{
  "n_layer": 13,
  "head_dim": 64,
  "d_mlp": 320,
  "norm_eps": 1e-06,
  "attn_scale": 0.125,
  "init_std_qkv": 0.0417,
  "optimizer": "muon_variant",
  "lr": 0.00985,
  "grad_clip": 0.5,
  "schedule": "wsd",
  "final_lr_fraction": 0.0,
  "batch_tokens": [8192, 16384, 24576],
  "dataset": "wikipedia_en"
}
Each number is 128 + 32 x the weight over its row's rms, rounded and kept within 0 to 255. Layers, rows and columns count from 0. Numbers have three digits each. The size before them is the row's rms in percent of the matrix's.

# layer 3 attention query, 128x128, rms 0.0879, rows 0-33,64-96, columns 0-63
104:085103114109177088170102160098101130122130085112089099113141181105129125157062189133151124069059122128117140155149101138118094167098115217153130120125121108205205086136115119167120140098078156
126:155130100143089102143149110175101141083151114080166154133155155102104088138151114133082110153145122143129076110180139180070154134209117155066107107142069081125120170043092147156088109051179074
123:181120132129149108122134165108114149141164053108107141130176120108121086176113145103116167134113153187157107162122096124096153123173112148133140117095127121106158129102100131154112181027111069
113:125147131196056077153110158131079079072149172135141122146148103116091080112174097141117150160143162149136157107125136122072139116130122145074098131106137140111093108136109063107161124017175108
114:120088145119122142131156153075085096107090119132093155134074119147148156175172127126146070185153117110085120103104108140156192135135070120139080130098153115133085145156137110131139122123173065
113:144115142189146124131156198156142120148181141119143119113152097094154088143146161166153141143091121051143079127145112130116115112129135099153126101103114169075096103105145077166183144112103160
117:138093172146061122082114113101117124096199199112101083093126134116154131128132150148171150175157121150116114117130137084154148182103120157114133168146168154083088141174097183117098117120128135
106:107140130134048116184122100184065083110101118148142167124113103138089150093156084066116143144130105117163118131105107151126101101134121123180113125126206117131115075185066120099145133044175116
127:114080131109094147112134061184172134155127133095151087147132160160123123130110080165071114167111109122109173137074138110174068077147115092113119122101074120120177166146117201099118096146173101
117:100139118091166124123168109131212133127072142125103120070100201130106111103115094181180079102071091137140118120153111142121095137124133140152138116105148132123115070132185112119145134103118113
096:093106104125096150159115107170091159146167156123092103098132094050054109085094107078115117139128106133073148116112118097165089084076122127116129159086132204135159112133096130080122099117155181
130:199056111157173167141152082068088121134099102108142151114094120189095086125147127146161115125169125153123142165138134168152131115151082165152171082163156106092124133145137143088057153017168140
112:115112131130119178157150064170097121072100156144151165109100148168072139131149136115101176155101106101150137113086088133124120146201175114152113123095116108056159174131125173108189114125124118
104:124148137121120137127149149184094124154141124127198070052083110141150158117109141116089117094115169119143199134153152080148096114103086080104112107175080120118120113136102149099126157100122184
138:138146109106186126110131124107096121140101146114133099137080084173144159106169141158082081131160139088115162110093154146119097158027096156135106094123074139069130172119181137076117123174108144
091:152182080078123098145154156140126054066103119118116134127158120117168115179124104121117135095152142105120115154101110182104165118196148162176097074108127128122153085121082186159150192114147096
137:109194100135098138125144145167171106183097035176121106159141176126107117138043127091144197060046144155191163144138133182125106114155213058119112117135151098090141083123147109099139112143066109
110:101095132175148092130148133109109131093100115159082136079072151153099174143134065098147170096130108136147135168159154160149169184135064119158127096184140105095119130106146154144094155133130135
133:116090096156098131126123089092143132097094136116137057127115134190112154163107129178115152096145187113140186095114142133098148166189134150077107125063094141088129146073212126124137109182109093
116:146054144122138069110101130136111140103129132126073152080082100169130119143187120152089088177136129101149134118104175164128168146165121177116072127067094097077128169125106128160181103124117117
109:151137097114151134123140117123136096105079107111110102134072114129118139044176118106102053109156191185179081133157189107146122131105068145141152129166149128073132124116147092122115114110156099
123:124114130129063137140120079171088122121121115128138177093095140077160115141094125144149111122159125146073190121130100111141052099086178137111082123112095135134137153130159181083107139109108122
121:167121140069177134124169121141189212114090139174125173138134132126113101121135121127095067092175099103195123141102143109108086115162158083154109059128055068109163129116133071146116102081163125
113:156188156157111111139124199127096101090103089116131134087072126120136110106145165079096107123122149152099181185104175140098136135069142093148098114129070123101092125105046101118136131107108087
118:121165088190165099131139143108119117112097076135113111140117195195094153128137169085069182107126133144154085144121111161108141120121137075115135131148087128105157127040129142137127122120100112
123:158181122104121035084149218134120143121171149109073105141153188155176146151104123098149121132146126151078148095101157159108118161088087110168107135148101102102130120155111154126082078144085126
122:136159095148132148103130065091123136133150102151146133111143129133099125116176103087120155066171115116131126156112122200131102086140207098119141172096114104145130092146133104187189095176090121
121:210106161184133169158157084135161076121124148117125133112114147121129188105146135148085095097093135077147074142136100147128099149130066125081126170154134120137146117101134111168125162141134135
139:088140109129054150105081128170183093078116166133200071151123115073137108133132123106113156170077170196181149141178162123083123112129159092094161199125126166149162099151098172065194123138110097
112:088102145118164143186139119111119145065070154145134135067088090177178145105118112157074156118134174128155175106106126111108131173163164114091174140116134162099138134153170108111165130161132153
116:110117133059137130192133150128196103146058117114163135061067156132144174062072114154103113127103125142126106144099142126164126115154174106140160090161114088093119169149092114084120131079164126
137:149109115153159120145164121121157162128102174110140106056149104156108123153112152139113107064177161151142121161083160079144212117180080179094140133141084091115123131117096112188148115146129115
128:085070172123121124146141153119093168111147132113107102099146157117171141119171088107121083075077117133115170146072151116174133134174148139143101098107128082108098169100124133124105056089127104
106:105194179165131106079183124127159108143108101118102157147161168106154156185147085156153138128176113131117156143128124118146136125147173091152106098146174179080123136163182157124133107203084135
076:083113102174163136131143197158143121166106051097109091081129113112116130115145114125188154152139104145161119110110113173100153128114094184110110132129206155127156105190132141111160160109163198
066:098141118101152164096117061125164161196094089150205135092109119187153086111083184087092125116109122115140136081077135126133109112082116165195158126093152111134103154153142098134098157125110081
077:156107087199135134099136074156179111133089094131139174078084152116066127131140137096131180134153119076129090116136095136135125152115108081169158144086120121136116095131137105235120198174092168
074:090126121090135160145127141082111115158083018133123188109107105124165172088103147164123125116103127153174122116105127120150125145121154161160139084144196137054143133126121103105070180107098106
073:132094102159094105130118145114162173121162184110177131110120082096147181102169150080136149149204114097151133088136116124122072089068140137166147068055149106125104125118077132215174112180200151
082:136102126166103126149086072139106141142129123126124138115127148133099095141057160146161108193142059148150119119126074067126092186125139174144160157054067198125161150163103174132158199131134173
068:137130119066179132077161158121103115143070098118155120166098161226139166078129150152155129103076114088130124170106144113121117100089102173166133079094072097065105102121205099148156159138105104
070:122115112115102104170113097121095198145152197125153115207107155132066125129174142129147143124136106079094104107143101173148139116138136153126115095162185064176115172112082148138102140122146150
097:165155130144121121158125204154101179132172150121045142117145115069153146115068110098128131117163061096127157116103151204099141104182131102093097121107160111130118163123098080161146055130136135
070:115131117132150160154106097175152111144139088116200079135158075146159087171111188164163176081074168104145117136141096135135144080122087142121179140120098115123148119137098151122107176094132150
072:120101138103102105124138157135102130168135163128091172120108117076156123137111104139114098108201128063090140110105110087124105128178078131149113113155088110121158136144091218113148152139141170
075:144205096145124162140093144106134125107124118149129096165116100116147128143097124123134149094171087130145101094100116058078148168103123157096149170153110060119088102137183128129097144119087218
059:123118134136120120149122161163101112146190067099120136157154160117136092123075092188150116106031082149120100115190102149151127146131130076121081117110146127091126160127115186092089107119162098
072:075088117104146117101089082085056138109123126117159132136078114133164061145091145169165123120124170143148124115201120109106172166154128177130198149161135170138092124067126177118186185096167113
061:117140110119080169089117085080166130138178127125157116172116160112131088111089116063129099052150140134159130127138119115111140112171104147150145129173200138129135118123126150146185075143124114
061:081141123103147173138143092138189069176138129150098100180074124161136114085062101113168101046161160129105097146139084136136097136144035216157129144137093106135136126126142093116086179155156129
087:095126087186129133198137176118112158102136182101137098107185143115123140140130097094135166066082114137085114104098099148130180103131133094143125134111184136130126162147091132160104108190100161
081:085119082144163138126086105088114106138121138156165106114138128140112111142146165157170171115148157110124151151121103089067138140103119179107181098147121167082111062127138186080070188108106136
068:137195110073147133183149200147119108082105133065139107121152133153158079080141109101136111070186134147162140181103144094154134128106101190131153179174092172148115110163116117149187102174153124
077:099132130152099151105131142148177146188159132148136147052162113118107165107138078094123155120202135159127111100107161093107102111116155094143127115109137163083096167168153127204113088120066170
081:141137113165212136105127126097097085090118098158160116139058076127135170180129108100098160089109192139171165128149181092093168160121129130103156128108135135060066126177105117138114147171137119
075:139122150114159071157144140068073125141149165147124174090157114162118142060115119183092113078090158110123132111113199062105133150112121161095126089140117118109094161100213104072114132062113104
066:137096119121111102137105100135116173133141147110134126156126162082138121101136169120093144183226126109068144078107173136091130169102154136105139158115144099143113135192208121095147105161166106
076:065138111092142127140127085084096131157079123137126137110136095133159141126088096153115144097113176092187153115133160097157123126160142138119176132112144173091133157126127146099110127120114068
068:208183094210120097141125162150157142075137136119134138139140164113120040124120138136161103105206144094094119096124123111085149127131124042098106111116119153104101086178077109184097142139090131
082:091113129083074152124124087160129150144141177101121099143162140131134106122119128120060083203189119143119111113058167143112146109145161121078075139167194084166117181148087122117122065105156100
078:125155129127147121146148100145155073110109094084139102142115110158155094120138071145093107140150153184127113145151179113098131146096102162114118135173131170116149143124137105153109112084148077
075:170156121062158150109092123153102165162157046149126137135159113138160130141121122177161127119122056144108090144103077210121088110138074120083120157094090124112153083223131127152167141126129117
070:115104136120148110145144163101066172150102108160090168153111112146186098090117103156122089062129143100132182073139119104197148150154133103120090083124122085111095173211158157173022075111114138
079:140106101131109103095047085133123124074119134121163125138095131133111175115131113194151167119152164165196163113156115154135152141105167147096165129087109175094096138157148132122123158141127091
071:083093111123102146128102153166133137130097102166120155112157131138191118117138132118131122097005122141123169132134101148093134125157106152145111165135148133143175131107130126097106121159155153
081:132143113098090106137072161120083103115147095167136122133139109099086124081171128142112106171155114173126156111155110133119134155060171139119124115116168097139189118143153118047149142043153167
093:114109190098074119127107131137141149116074135154129128167067155126161135086145117109089077159113118152151173137123183157167140093143145153114096132084141138125149163154095119100163056183134111
# layer 3 attention key, 64x128, rms 0.0874, rows 0-32, columns 0-63
087:165162120161154098121134127149147125085146108129123163103150190123149092148137154145099133142140067140134085092158097210156067094166087176163105134235121200163050157124121132110168109150145129
102:123143136061194117120198109078103106115152103044150169076134119096110121176144063072155143100161141166174155161131169094152111178169098134112131115144157112089130142083078106118169116095137156
096:155110115073113097108169143093158142132182158120106171136156125095060160126100090117127117146191080126111111163115166113149088114152108113173071115122136093106152134091029180140100136158137095
090:141154126132131081140174151120155140162119115063130118087066128163149112100192148113150116101141121180138141156133134094117102151128120188122087075153112090052198086172113137178128123114124116
100:128156123129154101139161112095110125120116093212160094127130147157167128108145096108107136065160123103151170116151141158102126154132110136110099069129112037152113152101082152105161102171118118
099:100137127057105136173130129166115164173148054132101117190165126135046140120110150160122125132081087143109123153141135126118108106156139135107129136088095077154164136103143132065091041067109125
092:146094141141166145143159127116192120099160175160161142155096169158115178132170151107147084115104161173167167170117159142129099183114129193112164116095175130087169117128130153186174108195034154
089:132102147114123112075183114108133147138091147111193110131140162158197110088144144153109120095143143095116158157095144094121161155082158166112071077146089131104161120150095150134104139116163103
124:146119155206116142080141114078092151093079136158146125121163099150126132128187114094122126102204163150170188125137177104156144122126131155137132096126143191109047132118101144097139096132067137
091:114129126097122117120124114162052144125139081086145105131141138086113082107137123114086095155218092117155124111091107194093041110125109058126076145078133177101109117152126103140121122143111151
081:124099157124144151092158077152150146122144108116099198151159141182150176083110125147108170140099187150154113100065136141163178132127132154120123132188106146144084092161163095051153083075117105
105:138093117127110103111169129141128158107139131164196140090134135068123023123123088080075137126130111078154139129155097168164151144102113167157137132065103184129107113139116167145113141119164137
094:140114201086148148098132092136094154089130110092154136156191097127099140118162156116134126152120152115128189185158182144123144152072171168117147132142118139093090163127108213094118131092124074
100:107095140172105130140117058165177146163109129048114115118112130093108201160114163104131141166155110142156133132122085110131117115087083122149140099167146184092211092144206114137100141113133103
111:129069087169106121145058185134108126112103114119104113086108084145114081134095172108116124103100169097118132087140130146129126159095123120129171091089158061103124119076116017167134169117145144
079:153114160118112101128177150148130158156130091094132108113146123088082100160125110131150107144111099135145088109139112149162120123131152087108135141084139120174142144051056183115117159084133046
109:236130107150146099114083140120107146101138162183151101175156134071122139071110149119124162192148094151089150126148115162130152074075140086172112070120084176151138142137129137101153158142113138
097:136102154105116100139144069183126112109130111092125160077110150076217113141112117100111158118104051060090146047173133168117106117095126158100131105095138159088145134134116159179106112084092144
113:155175146153164130122095096143168144106103130175130144122145121136113152163081153091139118152033133186172121134163137167120161117139102115114172187113174118113147122133139114162182134145118160
100:107117100129155094098129129089133111080105091129158089080138095116140093097140127144090081069134137092154154101201173162134096127149087118108181092128191040102163113083024087143122151048144089
105:099125124115101140135094130102120103148139148082124096143123106054115044171202099098170152142129155171102104118142136135138125168087148120127197102112161136137094117173111071175126175082127123
088:151122157186155184146081131128110133160116178169168078172095139060179149109202110096085096119143156163132142139132103175131145168128171106147157117140184153093196113148155084113073127148114136
099:097132089115154212139123123111057104120159166100143114115130070066093125158126135142111130105054098145105139134144127111146103127163112074189083092131113167110073132101120170094090115051120173
097:149166092119142111133122108123107125135116100075144113122068077160135230100138138118135127125135163164114147149106143164122128167094115077160121125182104111067179117089137099185107179063194100
083:179117109094110149145115125122075142128139038066117171082178162119153134131111118089145142175130107137092166109105168188110110115100126110119104140108115068120091139086108214136125114115209114
101:197087103097138132150126108109137076074100099126137173142103110129148153135061154118114135083190157119103157136076169113122086133121103175127094142149074115069075119137117098107118114130074159
110:120146102141190134098061131130148149102071121091121097161052123140179109106123142106120082147079123137128119135083118176125132089128142159137164193103094113180116159159181147096126138089229156
105:112157108166089156131145129152092119100109137103174154117146174185124116110128132111079129129110087161176099156098132103159135127150108084062151131136104188153180151066124120130152094111172100
111:104153110126132158102123141117117116135124119157106120142146106160109124123187175106153126178129164175150142105114135073093154197142168081119179082214105181091177090166137095147118189157149106
099:051124126158092157140120101148164127142148071165096061104130120058087144118148134160171112135140109140092050106191120135130123137137110093095152157147145147058194115131083146151097185067164163
096:119127144140088113180171158116103124144147144103109167028145132115080163144202115190129110153175132054127131137181089132146114127133117102149164135090166178113099086093060104149097159129137158
111:059155110146167165149148097171112121136122140124140203156124098085173079174132148113131142128085089116160097126151101102126126160169082177132145241171147162111083123131056148100109147138168142
110:107197052092196139139147089128185099086081137134138112112110106121132133152145102138151134060160182171165139095175141125129141169092117115120154206145114161146116132123167126143111168094148101